Each number is 128 + 24 x the weight over its row's rms, rounded and kept within 0 to 255. Layers, rows and columns count from 0. Numbers have three digits each. The size before them is the row's rms in percent of the matrix's.

# layer 3 MLP gate, 320x128, rms 0.25, rows 242-278, columns 0-127
102:106117129113163133163146108117188142089169133117098100133168125142097156115140111126099097137129164134125152127150163105129133175151133127130132102093152089166138134120154063113125168110124097137101177118180105135153153080153157072106127113098136126130127133150099150121127138184167133117120168140137131132106103124132104135114172113129142118148086147137153143126110120138132142108123
119:114149129104126138142105104098142127120124157122132128164114127140164155107086124151114164120083150141120192202167149136120100135104116148095121105122139139130166144111129086111170136113143106166121152123132175169112122150101136123120144075107121106136118092131104144151148154107129151141154108122110153095149107147154134161090127125103097099115124077178130155166105127132113119113100
106:139168092095083183092134101142126128130087095157136103124101157123148183121108130103124140108070111143092120146125119117151130127120162112110136078120119175170135095114151130156122133134131099121118133128086141106127129112129154148135095116118167100137081122081141157139103129096116156092125073137135160142119136132101120077107128123171131097109096152146134121138101109141112150116135
099:151127089097155132124156125124105137106116107149120082131121111154126126140102143131131107131135099104077183131173077186145111121169117168121119130149125113152129148089120099100112125131152168153162125157160170120150129145152113114086109140127086082134154127161145127138124126171092133107138177137078123154112151099126116092121134130142122127124118115146147142105160146154086128106093
068:132141102129135121141120179107132114153145135136112108128141120063100118136130131133108122124093124114104156177143106117110122101134146150103139113097121135120100132160132127108085083131121139154128122139175140106153119131100081112122099135162140136075110169116148146097159169128154127096167072102146153137149105138155171087111123099158095130146089129173136178152118133167138127154139
096:123111152152135171101145150123115125178125094116123122101136128125117099153094196157159105128166121129133141162081147133124120137147075081146145129178097129123123118141121140107110136125131110077087141148116139149132121119145121153135165112144153143123125123085136160145160138070146095130131103116079071157122101134109129125163137110132098125094109113133124146162141160154150174133145
117:178153130137155119147151187137114173145124078090133141169155120106147156130131153166103136128111148167126112125134131099130084121146136149084124162126125108125112144128128114136102142154201069151114156156138156136125145145100127118097135076072106146154116104117109125144147136108095174108110108112137129133120155143127133121108112166139142107145130126132094110146125163102090119103100
106:156124115130157142150156151132131129124163110125102102083108145105156123131099125149128094086122139146133126093159131164111121108108149150166109131106124163153106115103089104119120090134143121149099150162145141154130140139165060138135145203129125171148150142133173135153089143092120154112128100088135155164111096129098107134118140143137156130124125094115094117139141176092151093143118
093:127130128142144132151126128159167160100133148131132095157149086113137097095115089145092144197105132125132178105134124093154162120132068105139153069158142116139165101153111088118141134104147112082113128125160153148142147165146121093130173104135147131125161114151111130131122086163129123139137117151090127147146103160056128129111151130137150107106142128141139112130142108117138111143108
090:145115159128125156167125126102106080138108133123105152136134089155168120155105165134175194154095097126094133102143118136112127137150065126162155168110153126132125103136107124117170138148110111121111137137141149111130096123115118149148132150114139156146065114127146113131143097105143103112119114131112107152135165160045108110103153153120118119109100148126116149094143147093132121117164
094:137104101154106139120161101138112156100132113102137124128103102118133111126099119147096135155119117134139095114133121136133100145097146086102148106119118122137122068115094118168125129144119101126145131082107112127156124125122125128126075131093099121105089102096150167158128159111082174123130146116158124116141168122152145095103080101151171120167136151130078073137133088160137121177109
097:131148089127104165129129137141066120173129169156121131125129126106130146168154114128158148098142135145071089160107078141118145134140078146140132108123146134141103097117122171130129114092129110113184121110154141119109133158122182121117105137136121145117118126112133148185119130112129128113163113152165101118095107141119047119101127090124128134156100111133111120094109165157107116139138
098:108151120145140157169098100114117120088127118087108137150117135089195153126113144106125148068128131114096100118147106161146125099114140139131114176131109149137142123132146120151123142161127090143133161124149188169165146106126118136129100133097136173143137142123116139203127125144140138150136153141152082147142173115144096116123070136132122092150140126073137110126140144127147137107133
060:128131149105164113090144131109151133124158140126160154172111137127130115123133108131149128104140141115134123122086120113126151162136077138148124116140152090161143095172140148102145148170125094124133171128158113140184141118190115076122159121074130109099108151172105190133133069144143160117147151130125124093137121117146126089097133112124185111136116123158133136128115134161127129130148
101:119116075130196155116091130100143114100151156130169117118106110140122142121165144096132121160124101140146153156135094142153107107151171168097085117116134165118126115118097160131120145112146144169081145092147156107161162098157137119130142123110118154115125153082151152168147131122128146108159151105144166137158100076129129132115124125087140124106129164140102153162141137125156105156134
094:107149153111132144126100133143129123132134087122143126132122119122158099165089100151120126202129145092112152117136122174131109162160115110142100127120139140118143096076099114097097111139118126136150103153127148111113123178112082110110097093101131141068122160114131126148116121140163129122152169105151141062131094094141142142125088145145157140082123101150123171149129141157138159148109
110:133089135101129160143114145135150136175109128118137137114114102153127135123117183120124101145117143128140128149126146139114111139168156114129124150142112168159127120076158100109121155146145143137134114157087088068135145143130140102178100109120104112148098135150123111079120125110080164138156194147130091151098148130118169120110111147094092148145168159145124136149144120105097153084106
089:134147124085123121160123143106129137085169133120111099123135141153140168084118137142136088132090149122100092086119167123161120142144150103123144176150158077140125119101148148131155146124118132157149111133107109145134139114101094121107113076145125136133126124129127172133143142156116166138103196105145138133138100094131136129134164135103149147132106187150119152096130157170135122197115
108:104114118156139140130116142111092130123134097083110143165104147110084125109152131095122161112176143124095120171143158106115136111104132136122142127097159102124126139110113133117154149107166119159144127128136090170132097074147115128151121116154149105107127088137173142167104147113156131137123157104118157173082118126098109148166123106121112114177172155123099132163156112077129112112084
106:147150139123105131158126170117112138128114098174128125131120140118094109108130108148168092126134143151133076115113124125158177115131117118123065153121131099131189104138136135093121103099127100110160151150112100160159147137090130136116129148116124101142142117138084099097146124143174109095121130153096146183130136168127140127142113150138112176104149168146131116156091149187104162129143
106:114125162108144104128149122098144138112166093113139113138133122118070127098103118138131093133138116187097130136150151113119128074146131109119132101128167109109121152152098126119150086130092136102124158143140119171118160123112104141121104156117124155118113074123103124114116180106170101145134120099067138135145095155146121150126197125146114137116154075153133132142102128155131093172125
102:150162087161117130108179073095139135164153113116131129148149108105178130166139139157106136120106160174157139123182118158137132115127076120091132157102133149130114118128125124109138149122083138116140149149116140133153146147116159143132134155084093111152110111124167100118120131085123164136167131131113118115174157142133115101067090081131153118112134124109167119136139101109138140123105
090:127109126143120129146121129148120106126126124124138142125147121173159169133167139133116111097110148114095079098162173115149161116126079159172143114146112126105104140141138173127128159176123147124129127123125140139104135155161122160180133159083088142116126130091144159113150125120117144155155169058165154141103142132071113143111144090103101148120140160096124086127141157113125142120132
095:174146148098117127175170136108111087116107100145113146123151092113164108138160132169139123158109155107150088079093089139124149108196126097138123137115095143103139133119152116110101142116109115139125131143133117134125188111124157109161136123097130134128158124135171129177180123121130145137115161099109147119155154100113157128096134148170142144152154139173084119151117147147149128124126
108:145118143139105119107094118139128117114152140131138130087106106129155125112127140196173095094142162106104121125156128123082116157140122142151100103134125114118112083125105103108123129117121129125095149160142153153150114131116151117154122120118164092165113129144106118119166104115106163112118131191180153148109136129107100164117126117141084136091115181124065121107094142113109104072110
112:148132140137167117153101132100096111116116145134145084121103118106138178156150123100141108118147125124090123123160133123160167151118113148161133117150092110118104111160151123147126124174144135134173149087158153159079105135111155129144079131117126105106130180097129123135144110125114143126129145165198129118165121139162101080146100147106163127134128138107099108134172145121117155096176
113:136181111138142117111165148186150100140126111145087114149103115158144151146102160138124119114143169146151118104098116147095140101137169128165129121121131139145102164119138132136123148139122111116106180141126096135142155137132151137113117137111081099089118096080128136161153113088111169143157166140124132125119113155136115113182110141183146123138074060141120138127144167137148138123118
108:147098100143104123152178132112129139172110140122115132135085151122158097123114168191136145128123101129126126173131154138126108135089147164135163095149101116160120122132150094161164134143122128084136110123158147150135088124138181124118143117113123134117123139118221135119094100116151153051117102113117132126136166137124137152115113132111132108160126126118112125148129109155142161156156
122:117155126145121185131147117116147157144157099099150122094131146098111111115108159155096143101171125160111158139108146128125124104122119108121142137140140164153143104065154150142158166156122114078120149121129099092109138110157102174180168133158137137120171092115118157150179105091160125162163110129097138138121122138116096130137069129104108133134144151144125099114128142137121130130095
080:108126113115153085139129174140160137140124107071066139134129129107132063114080142096126135115124112161147106127138122111126108161125153190117125105122144094126150173101120097113166102109138140129094109087122131081148125135141124086130130145134129154127107138131108146145127156129104143081112150076116113143164132102126158149131114136133128138114110092129118118121122163118144094150055
105:124115120126171106116097092114101161094130172065120143130146131111129123138137174115162158108130130132102161134146124094139184120099104163107080136094093154121115125095127175131123159118155078092108118133166125168141137120124115133177124134082129145085105139152149142138159122151121109127145093120113118152170145111114146114101141151142118161101141118143108104149110100166130156108114
078:137148139144129132109105115098115108144172140129113082158112094146106120148130099135158106137146150145130156118142078109166180111121124134134138101122127160094127163151060173144094178073106123096150158144133110118137143097143079113127108124133155137153129109192104118145138106099155123142147090124122154155108104085171126156123123178125145116135142124148127136146130104142135121105140
098:136126133096137115134109116150129131122107121100108132138110143134139133092125155106157123146088139153087121142193145139153145140111107161184088147149139125161131121118134163148101142145163140164093102090137108096137155150084154137119135158155131187119148108075158146155150140141161162132143129109110103113123192152098116157118096114125162156127137083147145134149142137162097115134154
092:138135138157131117110141106120167154132107105083134104111131112131117124130103137143128078108133164151147110174088128149130115125139119143068113132136125112096131168136121169137146137153170122103154126171106158125141135170128099107102080096104095129149146107143138175158098111091137120123098138106083166127108129116115115067152093098098122125128080093131155100143120123135104137157093
103:141088154149126112172112107125156136130129152126104137174133161098162140111152132135105140143131129131100150155162102115084137098153111117131105113086095185128065111145162104153106129143115106108126158121143146135139165096124108099116113116112148130116133113117100163170135137108104166148103120168138136089119124118142158080075111134105143130115164173104142181125151170132109116140137
109:122137120122130158085123097122182121119120121180130163199107180108162138122106137140146137137113110120137146127134100071162145134136146137087083119134154137112111123128119131151089127131116171120157112115141110127121134117108134120120086158152129118112142115186083120139146126127153098118117089115117159121160154104157136122117130183086139102084126167109155177108113142127099151136133
093:117131155117153072121152139108082115117136122100161112095153111132079126098069135138123074126136151129137173167116121160082125093140115130132119150106127105145130143135139132129180169137098134110098091113148131161131071098119165128105110091117179079166131152106141165146122115166095136116117121129120140134140113158140164124134119108145151124146145167155119119156102139152133128135142
# layer 3 MLP up, 320x128, rms 0.236, rows 242-277, columns 0-127
099:160095109153091107142096106111092114133178093097134110126145143146203164125161143157121144097109145114090130086174096134132160139121117102120114120138134130115123130100136104181135123093135135110140140113173139138151138117134151128112101166121140139112127164126102119164120152117146154110118112170126065151135123120143150122152150118136147115106175170103122145121063149154117138135140
106:086100101057150112142122068131132110182176137097115133123130111124130126126182137095107148143110102105130135102127156118120140142166120109136093094123117119162127137087117142122094090113129155126109135135147169128122113132139151085189111121138141125131127146140111129137155130130157110141155117164103068129165088133150160157134099097124178142119128118144164134119178133111136129118137
100:146118163124131097165131112139122092189134143094139136112120135132121075141144115094115142088153157112111112108158130141118127107122134123084115144103136102106088093157116146121111141109103145090113134104145132224123130135157145126140129108130111142117124143143123105106155110077169138134160171162079100104102100112128099133115128115144120112136143085139094150137121172135104085128142
097:141105079106107153134111124138115137103184086100126123119093125160140140170125178131139106134156137134145127142133122169051156097104115126155121113118121097121154136109117146120143162161143093155173123168144082160078096152152142110124094117097102125116142142151135138154153129125136117149083141137162131168125128121159125125131104126122098122143109089133105124132150113154134081108174
076:089099133133130115157141121098103173198138150179102123139138125117168140138132138121103136101154105129110128134121075131086142115112162158114149090117139122100080114137071149109125109129139137109118146143115129137135135101094117086123121141160123144099125110119112102096111123132138126131125069174114112125113122160123148100150096155133139096136091143157126181136142166168099102165158
097:145075164174095117121142114129153129114108093101187099090165140125114123103137105144134146169099159136133112138146116140123109104097139136111127138075130144116158126133154132137119137110118124112146123114112148108106128152104096115117134106160117135116141073105138066130116134125098179128143139115080149126140135168098076147109145095141126136137093105156143153144123044112145129136135
113:168148115170094176152174101138134141097158090087144147107121122094171152112154122150123159168137135147164075140123092167127153113125140164101115152124136145107103148120122123119133140142132139118117115118152144147111126111135110182124130132114130157110099124103119118120189118113134119110139123144141167081142126142125119110104113105097142156156104111132174150134101129163125103064176
108:147130135168145128136163162121169194105144158128128107122093128107114147117109135180132161136141134115149167144150139120134107130148140107130115131121128120165083094114146116172113094136154140113111120123170142155142139147150120106144134139105154166114147102171190131146068132133111143161167081107129173141098138136116076119140114138089124105150117111147122142132142120182132121160107
088:089138111137160157150114140109167121097117135148136125157162106068109123105106101128077132151104111126170145132140123113150146136155099118107149110107122131124135095109139084168179083163127143126161158106131131102155133106175140137151088151137157073128103125119109148091134108139142151109091125151155130085160154143113158133119122138123159079155110158115161123130137149148120156149098
093:159156145153138145111126161167154133128120106143152132163083175126138110133157111117147096099132089120121120115099164119125116158120093105140104104127159154121163149091071182139122134116056123141141128122098102125151155112101087142143138164175112118113127127137142132152139109119133113109162147133127129139143100098112103158131129101132155127080152136139144109086136165175166145168124
105:131147122096135036151147132102122121205150148141139131176165124133110100127165139133173118111120151150150132150134095134125110140142129122119101167141167120128149159119139105117137140131124118123131137131145131115138095153096094135177108090111088158084103151178135093100126163140103114153133088141127139127149155144131149154098124160112180156141154120112115103132124134162128118126143
100:171146145166152117118111116118145085120116137178097150143157157139088086162147132135103103123175130141133133135144128104128118099126142151109120141111120129129126151129156122118109122161098080121153149149146142159134138108126162123135117135151088139151146153149120106143149143142149061128141120111107129110121165155146146206159139201118144121172130137087151108130139114101141090143167
103:130127091138155136137082118159132146119168163086155140136145118124130150122121116151074158126143137128101146133190136121134133141101163117137105125158122154112132103149094100141091160141097117135145129123172148138166161134148132112095149086139106107150140154124167121177135151131124158115143094135134115124151119132092094119163133141188180095187151166147111109135149120097127147140150
060:130108120134116088159139077141135142135102138123108125080100093141095074111133179118105153084136118135142150097141145170117121099145135127118133137118116109133175117102119100142138109104153140124105159120112130163143096118108118139146099108110147176177138165125122096122132122127104114144075101167137125162096097179122122157147130177103128187103151132154112104109126117090119132153129
099:167085075138135160109102102168122123104146121105115125117116159146120114121136113136107088119116133101092109133163109114102148124168162139086112103113142141116143119084120180079125135114125161120107126104160108119113136128134111177115130155112150176127059158117152151162167098125155130120121112117103177142109139127109079159136130106130140135088107171130148118097132114129156126155129
096:150117111132172029124156152117088132120118119137092109125124094066172126150145105119094093107131134140148157120135114130128080121119136127099149114139130140109151115156114107124134100121120106094164165163148135127108116122095108148119156097106139139144134089132147102125085154178129150135140097151126114119124137114165099104110095103143141134166142152108139130144151091120106074121123
103:110101135135140108122124128131101137094170116153138137101149140129104163150106116125108106129090103125153122119118099079118120116090143139094101149133117117100119119167131112120113126131124094131117096196121151149108119138115163145114177159100119135147159121136159138123091127097115126107130070154120118141124117143089092092103120174145125184167138127136057104113127118097166138166166
079:138126135148105134162105086136119139162115148132181103089150129104169130142139158117095156102155142140138138190128109156115163107111135174104123097133145141085169130108112109127076098140104135134123099098140174119107128117128151195127135144143158145118120123097141096110114131143125118145148125128094094089157131114114101119114106105104102155115173145102131162115117078099122096118108
103:125092117148148078124120141142104085144141194101092098108130086160106112115121124169129075116114119092095138102137094122122141122162154124122149132071084131132121107149118147142147106140140082144169094157076109122149098109124126114129098126133170133135101100131119140085136163102108130135104151164130132132128116103173180106119120134126114165144156152098112126113125144152112116138135
101:119105143144108122108176085152155120146106151143125140124132128119125140103145101129108126168140126154148133124143083122131158162138159131131102146153079136156115149164166139097099108093111094158210112123123112113102124154100096128115090111161112133097079099178133142181137149138100124131119127112125148131105160146102120129066104151117072149146127135112112129146143125138151116131143
098:139169107132091136134120115123163112115143134184106118055153121145096082134053124118134159122122124133165083139127126129130139152114137113143118090133158130124132141108165141142134131175132112137108119156174136137131132065157115173107154155125152170133131129107136135161157114149124105128137102104154131152138131103117129090140120114187161103129123151140088098134127145165123143162116
105:103166112130108169117188109130154124142128139132162152136133122132119112185060130160106140142119135154152169119161133152145182132117108148119167128118108145144125164121110148080110138116178151112124110124130100096155091133097135153128155111118126146112164150084140160087115101099147113127144132104135088153111140115128134135098146079157162155119155129106154115119102120153155122091127
102:134128130174124132133173128132138150142086121123147124118101123121136137144079156170135140105085176118100100096099132125117143091131107109116113116121137129140085103117130168107127158140101133117119102139069139118143102176138146182163129141103151141091110146126149140111141094130128096124132114117151142139099154111112147103130136135109063153127120169163116158116067132127147160189138
100:157133172117105123169120113110083088102117127107114118116145138115117147092138148118144098181097115122134083121131116137141121125148124127117113175121108095055132183135136135126101114177142102113151085146114130144094156127124138092140119176130159130116173120133152119122189131105113136121127149120122105125128156102142161082142104153132121118176152133146091127154113171162117149114145
092:081117101143143105153137141113183176131130114136160130069105180136128122142104145133141167123135107130139122158096081157120135116077125135070186125127134122099131152130155117099115146117156140147129110092143133130109124124141148134145144130168123115092142138096183115109093134108118107097126140064127082104128089139119132113141124106128125127145118135108150164141168131171137141106153
094:118151137108091102085146122118168129162155155144154127147102134122096087098130112148166133120121102144157162132141093132145087183154155134117097119130096131108098100133148121194110117076145125139095170114168124140178124130091128159150150121101114123145149147123106157110143143140148173076147111145139127138140132129128086158109140123111109142117125115138078131095114109103120118103169
108:172143126149165146090126132121132137119142131143191144104135117131119133136121115118143120106114138150148112110139117107154125141127107095161127138171085127106140150090122176111118160149148147146140143106101100130140136130131145122136145143133129097115097151172061131084128108119170139132166117100114162149110159102097109181145149145089116093110080105125140090191087149163118129123145
103:111103090137112177155146137133128144118120143105143119164133120128118165112102116149115137126129116140129141114130099114118089114126146138178164126137124192070166151130094106127108119111110150178159113091115133095120135131133113133138103140094142130111155109093107147142147156178076146121128163128102126138144116095136142073135118103111129138192150105077136100109099139142140079115094
119:137115089111086138115142151053117126168130125139145151106125093127124125174117127156112117138136161107160158126110106133147137105130141179148117160117102173126111059134152153125153129138151165113129139170180171127107121160116152156149129150160149101130092124110123133134120113114133115069142132116163085105107105139106157074131108133115112097098110139110104147148108121124149149127132
072:168145166096138189073086136135125119100131146129135108157113155134147181185134121123142149101113158147142142136127128126122111119142096081122104137119134167121113097133126138130102136116097095115131163174095106156129106123137146129154154120101135173111139102110141087173139138144161133160112113174106113115117133145132146130107123157107151121133113151122135141112139122117082119091206
110:115151116134105168077114101118153131131118123141158106160101169107103123137159080115146102117109128129120105125148099118144119103150134111113136107059141114125153131125120137123092138088110162110095140112092136107134130137134155054093091141114129085155132118149097156130138145137083126144107117113141108170102111148137114132146161060087123189148163135127124136093120141123130132133132
088:125136117102152076135082175141143113128107119139143156112150109099070113070129152122160071149197133138143119120143112088115126145140113119110123096125113131110138124117097142106083147124148191132124161147145182143120143141151145126159118105120094107096099135133077163117099106149129147087142111115128148160091131095140146135141160125081113127133112132133118118143106140120136116115146
093:144150107133108123141180135157151143134159091106124084101150145125095135117136123148156147102102143105106179144105117079123128136142143101118114132126173115155119118088141094115141159113111108169094092144076133149109133146113104126137156127106099155094096140121106130148141137183170071106129128132099120131118176106075132122157118126110176128090143122149119108135131133095120150152102
095:124174130097133117122101126098149128113119120089130123140118076128163087100152144085144125147132105148145108117163146121148136165136154129142079097153120134162150089140129126121078055172122137112146141170098155152131165126152112130086134118120095100146144112158114115138152169127145128168099131133114116098157155105123151116126131115114136116094145130081104133135144082122172095145109
106:108156136106142146179108208154112147101151103111142146066116120108162149118126117148138131112139134086114122127101177143111123178107147134148159137142144130110121106161149185162155159109117071135159123144146096160097115125130101145123150115152130151124113141134145156122138130074113113122094111129154117159160123127115137117146116134120129137096124123146112121124111109127086129200148
096:132121110177130110091152137101139172112122149112108100108107105060113101152155105132100114096123160142164111143154166098092119119159109153165091153133133116117129137150115142139103155159171112160120070146112147110152155129138121105171154163121132132152129111138165153114166106181154122178113146126107134151130100083117116168118118111108138114136166107143133116114126123122104152142117
# layer 3 MLP down (transposed), 320x128, rms 0.136, rows 242-277, columns 0-127
097:123151119130117148102110113141120131133113140163122150110128128137125128178123115122139154127176161127161100109121221110137111111111130171112132160146162099111115106124153145125168123098136118100141153136108146092143146146142116116131110123127138081156108150178190150106136139162128128154173094167163168155156145129120177175116084116113164129146123114121134118124110152110133152125116
107:141127154093118143145128112113112108132133105108103152116170112147141130110118126148100142124146121090106127136120134111132165139140127107169171154117123099129083154121119137129171175114139101148128128131150105119099107076108161160101133140141092195095097147141098159107171134120146098141162136151123118064148144133134134149105145124109060142142120128167146151080164138149102135141167
099:147125136121104094142135096111132159133134168141146093123113078082082113163139128133139129142110129139096132129099114107198115136129099125161158086114114126121153096109131119127103143166130134138105130122145137168170082156133125128098101160163136095135119103126186110124137157168099113140096133125159097104148161127098163150099084084094132133118136101153110131103087113114141131142131
100:145151158109120099085151088137147120155113178137137160138118103160094118150101168146155122109104140140123154120101190108105143083107134147135136137137123120132163119151122083136137126149136152119153127144152115112088154153093166121095134126128112140101125102124104124147166165113119119170144087139115115135142110127142098116154167080078150110110098096146106088173166093153120122119125
077:126102142135143128111123130160133143114096092100134118122101114085130117141127118124096143146162108128127133144110152160114079148104115106152171143146139153138164132115119123117103176121126150149094114149112107149120165139088147168175151120100107161084147125152116141162174115128069103142165103131137166155131150107111075166133161132129146122161141105143133124136157152122153089065108
099:163121127093127105144093159114150123107106075106102128101077121156126120121131132113093124130130170095116092137121115143145067070142104119118121105098186141083135126133113119126099130092092151117136113114088097156123121118124106088168120148141124129123125152142129118119103148118134058095085131146104138138099141111128126134165075123097095138119142146118125122132117141140146175143160
115:115124125104120137139148132138141106144139118138103174182181138061081124147076127136113144169127088140175162139131152089101152107146140165129136186152105155112121144141115136112157136103106092139131117083162144113122130151127110134098169097138122112125114097158132142129139163124123117106155119142130127165136104127154113118176100101133151121076110138105116120144141157125092113144094
126:133146156096128140092116146163118158130117135130102144135106126128148173087106111116131173112148113112154121128155152129090151140132159137130115140126110155130147120158166079143140139122097107085083109130058116116124142129124167136095109109149113156116170175191179114106135120138156122116098106149135185145152154124138108129118124117097108158162109155139178158131132135124094131137146
092:144108139125119096124122142126119142116139100188107057111131116105138141157154077116092165142170135075090124111122110132141119147114136123186120115103158116134134114130118085118112135138125090149121125159125081131183166135160106153129145084101138094129149159138145120151117152112135114139115155086126135124117088103102150139161095114145161142152119154067135145123098119141131135121150
093:118165137126107096145152147177105105120114129172149097150105143148176141133121124097145157133132148106140166114139095121133106134126071122114110150102164121105150155170142158165089126131153131107133142156121152113112130163108151144094112138149133106126101133137155138127126120154135136123081116127092110124206131117100183122139134115136119157124073077118102166139147128138111094170119
094:126121171097092172119148099115112155131176129099132148161090169139116147130147143108140114147129128092154158138100137150120139148160111114166118150110128132144168145115114147138121099162111158143157157133123157187123106159115112116138164150179168107133112176123056110127135126150128119086127147132132109143168131110120167139153131162147078123115128126115169155119120100145095143133121
090:112110159096139100121106130103152146153157104128134165113153101101125152141104145138109170101068098092144136159136091156145151127108115115122162121142116118123154130085142156152106068078117133135118108072127096160097082126097120120156145116110115142110127099130099109121166129143157163159136127164136128150134147136099107100169101103149181132131096146132154113141139139146090126122110
106:150116133138122132111149163137103070126103143151158140095134142136082130135132135126114140138141138135093115122150108120129061126121158124132133139152127107100126161137140131180126097138134123154091150182142183103149097154101129158138095121119101106115107123125138132146119118112084117078098137127106165119114080067201117127149155100129181103135161119157111144143121120106114128135124
067:109140122108095110138194079113148086142099130147115147154110162107119108159090134124146118100154115098109119071133139175115137126132131137140155148160123111079132151099146105085137174143145143168140150139136157132127086109126118146159102137111144122133117109130092114160096148107140143095082121126122112129099115133125097144121126167089077094122142152151093137143132112143110082146161
106:112069143132103159122121124126127105137089111143155155159133130143103148116157084110146135135134143116166122098131149139112120130169092125099083109166121108073141141085096091083092131121110144104142087092154097083173105144139164104102106090126126163154115134105149171132156127126152131129145146161148139154112141126117178107138100135145114135122109124114130100077130109161120127129135
091:086125141121146135102125100119105128130109162137152124081143148051125128140107115138064165129134094126134151132097116121112159133123124129099139125117152142126153110128140110117133144154151142188101184125127131140098172138155133160137124092131120153119122159140092128092192187125126168129114155150064098088109119123136121155116136142086121126143120150129140126148158118122137149132154
110:165133128130147116152126134194128121116126131122111105103164155103143106140097130155077092157153103101133144134143195142128135080146130133132094119130155134096133138162135153134132161111079139179131182120156121109097149128132141161114127133125116128084137145136127131083158138131110130115122108171120125156142128079090062129145162107134139119141114119159162156113130130099137148169114
096:105114086134111147145090157140113145133099136158080110123139122123094158115116134106135094120123133165129102172111144107143126130119119139114168120088138129087116166111117122151086144125130122153153131091144135130111155123148128161168157141140139132180124100113121133167138174114120129155150081177109136159171079142174088129081113118116116142136126158154122112169090102090131127147102
106:144103136116108107149119124105108123095116093127160141170090129120104114116100149152094114096114124140163155141153120116085128125154092098130091122123157140083123128153125128120164126125146129140102168133089172117041113101096141153094142099121097138117156132149146091136081114157141121141136127123155140143102105109171112125117118144128137086118183154102142090107143159127120092102127
099:099155134117137140099149146054108151155134114124111095101135128155155146113104091132149177158128080137168145127101170141086105081131164119098137109126124137131125161141141125157127161162132149134090153131155103153104089090153120148140125122134142083121130127092161103117124154150127162090154115132158128158178158133126106161143137160127129163162157120163117148151131125125138096128118
101:127117085128135099130129121096115120123146119107123119169102127101134123124110145125135146155082102156126144097114128132111144101105139116147142118097156095123153134119118112170127103144101128127129079130164088112102107090100111117123132108097143081155115156177193105144166090135152112127086162126149095111138100119164152135119162124169153111132133084114101166166075136107096154125108
106:087134138120108117132170086188102166133118134145125148134135148146155139095104155137096161118137125113103138130111139117130140163131106142098103140108101098162117150130120122106122121091119115109144141077126117116163169112136128185097162071122078128158203139114119129092100159104119188128169136140120114144150123135147137150112124129111092133147135119113106102108126107108119107160152
099:107131163129112103139096105141100123163157121132109139122128185133104102127111153128157129129177124112135133150130176090121207119110126153113159083167100111150147152118140102143147138106164127117129135146131117092044169144151122112116133132133147087129108098125144085101129137133169130105147137160142079127145153149117123111099106129104141133143140114148133109126186152128156127134127
103:117137160135087175089127085145101145144125139154134147102166136105140158129109195124160133119135164191106136184149127110102147144173132102135151126150087132154089159134114075111112111143161140083114133141116132113110142159167140142120165130119174144159144142135154163118163153130108130114121102123141111151135148143141114127116135112139125067127104137128128075137142136131106117130125
099:098146118104128138150101141134183153100159123109096117089135126098178183171174121109112150141113138132127119122126180143128111132113153143159118142109114127167124127117111124113124091135172107074079105110128098109092120157130119138151131132101135105111121149116158143109097167112152099117105134131132102124139122176143104153156126149103161115117129146159185123129130083112093132153083
106:083131148120120137140121148152139147144118151097168145139124144141147104108121125148107103156158128178122118095086162127095152112205151123132108130098067131141139129129166118123148125117142116099129125091133090105137143160151092108123077081136135106125138126107111108128115189164114128093163117166121132157107120110154142153152136122109151080152127101138156097135124083151107139120114
106:146167109167132177125118136138123117110120070131098158116152126125129112157086127090092140106109123133132128118182149138173085160091159121101135132147096145106176139135133147124152142142132088145097106124071154137158121124104177133163137110106152131149114127116102085132119086135127138117124145110102140095134128129151138133139145193144068167137125128140128151121148159148100105134125
098:132115105113123110174154112129137141089127100122098136140129102101097168133156144171160157189087155145115149135127168117145103114107124170148105127172130128129103135094087112115152131153161166122109141181164143111119125120101142119095143086119157123111128133116137153140141125102125130135086152097099160117169144108129096165108106109090157113132152155104112092173152100126110099132126
108:140124140105134155082133118130101106146130109100127132142085158115104146120157121115116141127134137142195124093156149111136113132139130130138129071128152129118101146119128121146103123135107138156151114089112101132140107133170155111121148113125171165130160143132104166102159134131148139128139110109149107133120132089112094146098125189113080138076118134090090140108189115128090070097173
080:077075093128119100132119120110114130108136082095131140117150123145126110164097180120108142145129112156142083153100169092167149153104108122149124135169161161112128145177128127128084118141133138092135112108135161141143118068125127125139146119115156093145123111113129121145141100103136158139121114108151167158094104162115131133126113154123130164085149123160127080155069118157110137124126
104:096153164166165175154103119144160111125163119119127148079102153144153118135121142145182112133138143114097116086134099117155110141131126155105122128136148140131165129106110113115119104123129117124154138115114115138085162160122154115171162085131089132144138161110116110120103096132183126113134113145128121106110101180152154083140112080139107136097062152140113117126151122119161091144154
091:140142133149099119151110140160132147107064121095093097133137049114107075124150136076119145121113113133131110096100130075154105126163150126086143106122121156159140128126111126124079143124133151119127129139162113144162115081117098165149132129129092112118119090154095122136126131126130162158087130133128118156107142120151122146121109142071096103149148088127127094134123141119159159101104
101:114080073117154156176152142114092136097154122099133129093121145119134119121091120126086125144136116161147116118132127162116168081140129105094123103147159160141119138150124100122112154090088132154122181179139135124150169132116148090109067113153100143148134110156127162163073142131139106127140080143084149137151131127105113128115144136142136134115128095124162087134112135119116119120114
096:117119092147117122113129124091111147160133111073118145103120113140141100114147118180120126129112126123139121152100104133125208165133157133091128180123121117141105100116099127152089110136118096151119141132184107133128142127154089150118100102103111068132140120126132117147138114155163124154119125116148136111075160138119142148171138090148161132107087135161130073152111138112133145177137
105:049131059116191121115145146128133127113112123101151122131118134142123158133095157103133153117161130153144117123109167127131155122168112124120148129122118101135088112105103143098115112129141147149175133118160110147129121143139115153142135121127104102122096082145160116179114147156109138164139120128135148137144164174152113111160172148109110107170135114122098109171067130170117131119136
096:164141116112060147150145154151146120127081181138124119160156164125115126095165102113117111099136130146111081089114145109112159099171137161131125122120111115131112136174128158117089131128129114152140137098133164109184165142178127138142132125152097133119120089110134117117098106159136111122139065105148139114157110103117144116110136142108071142149124097108117143097132133110147148169123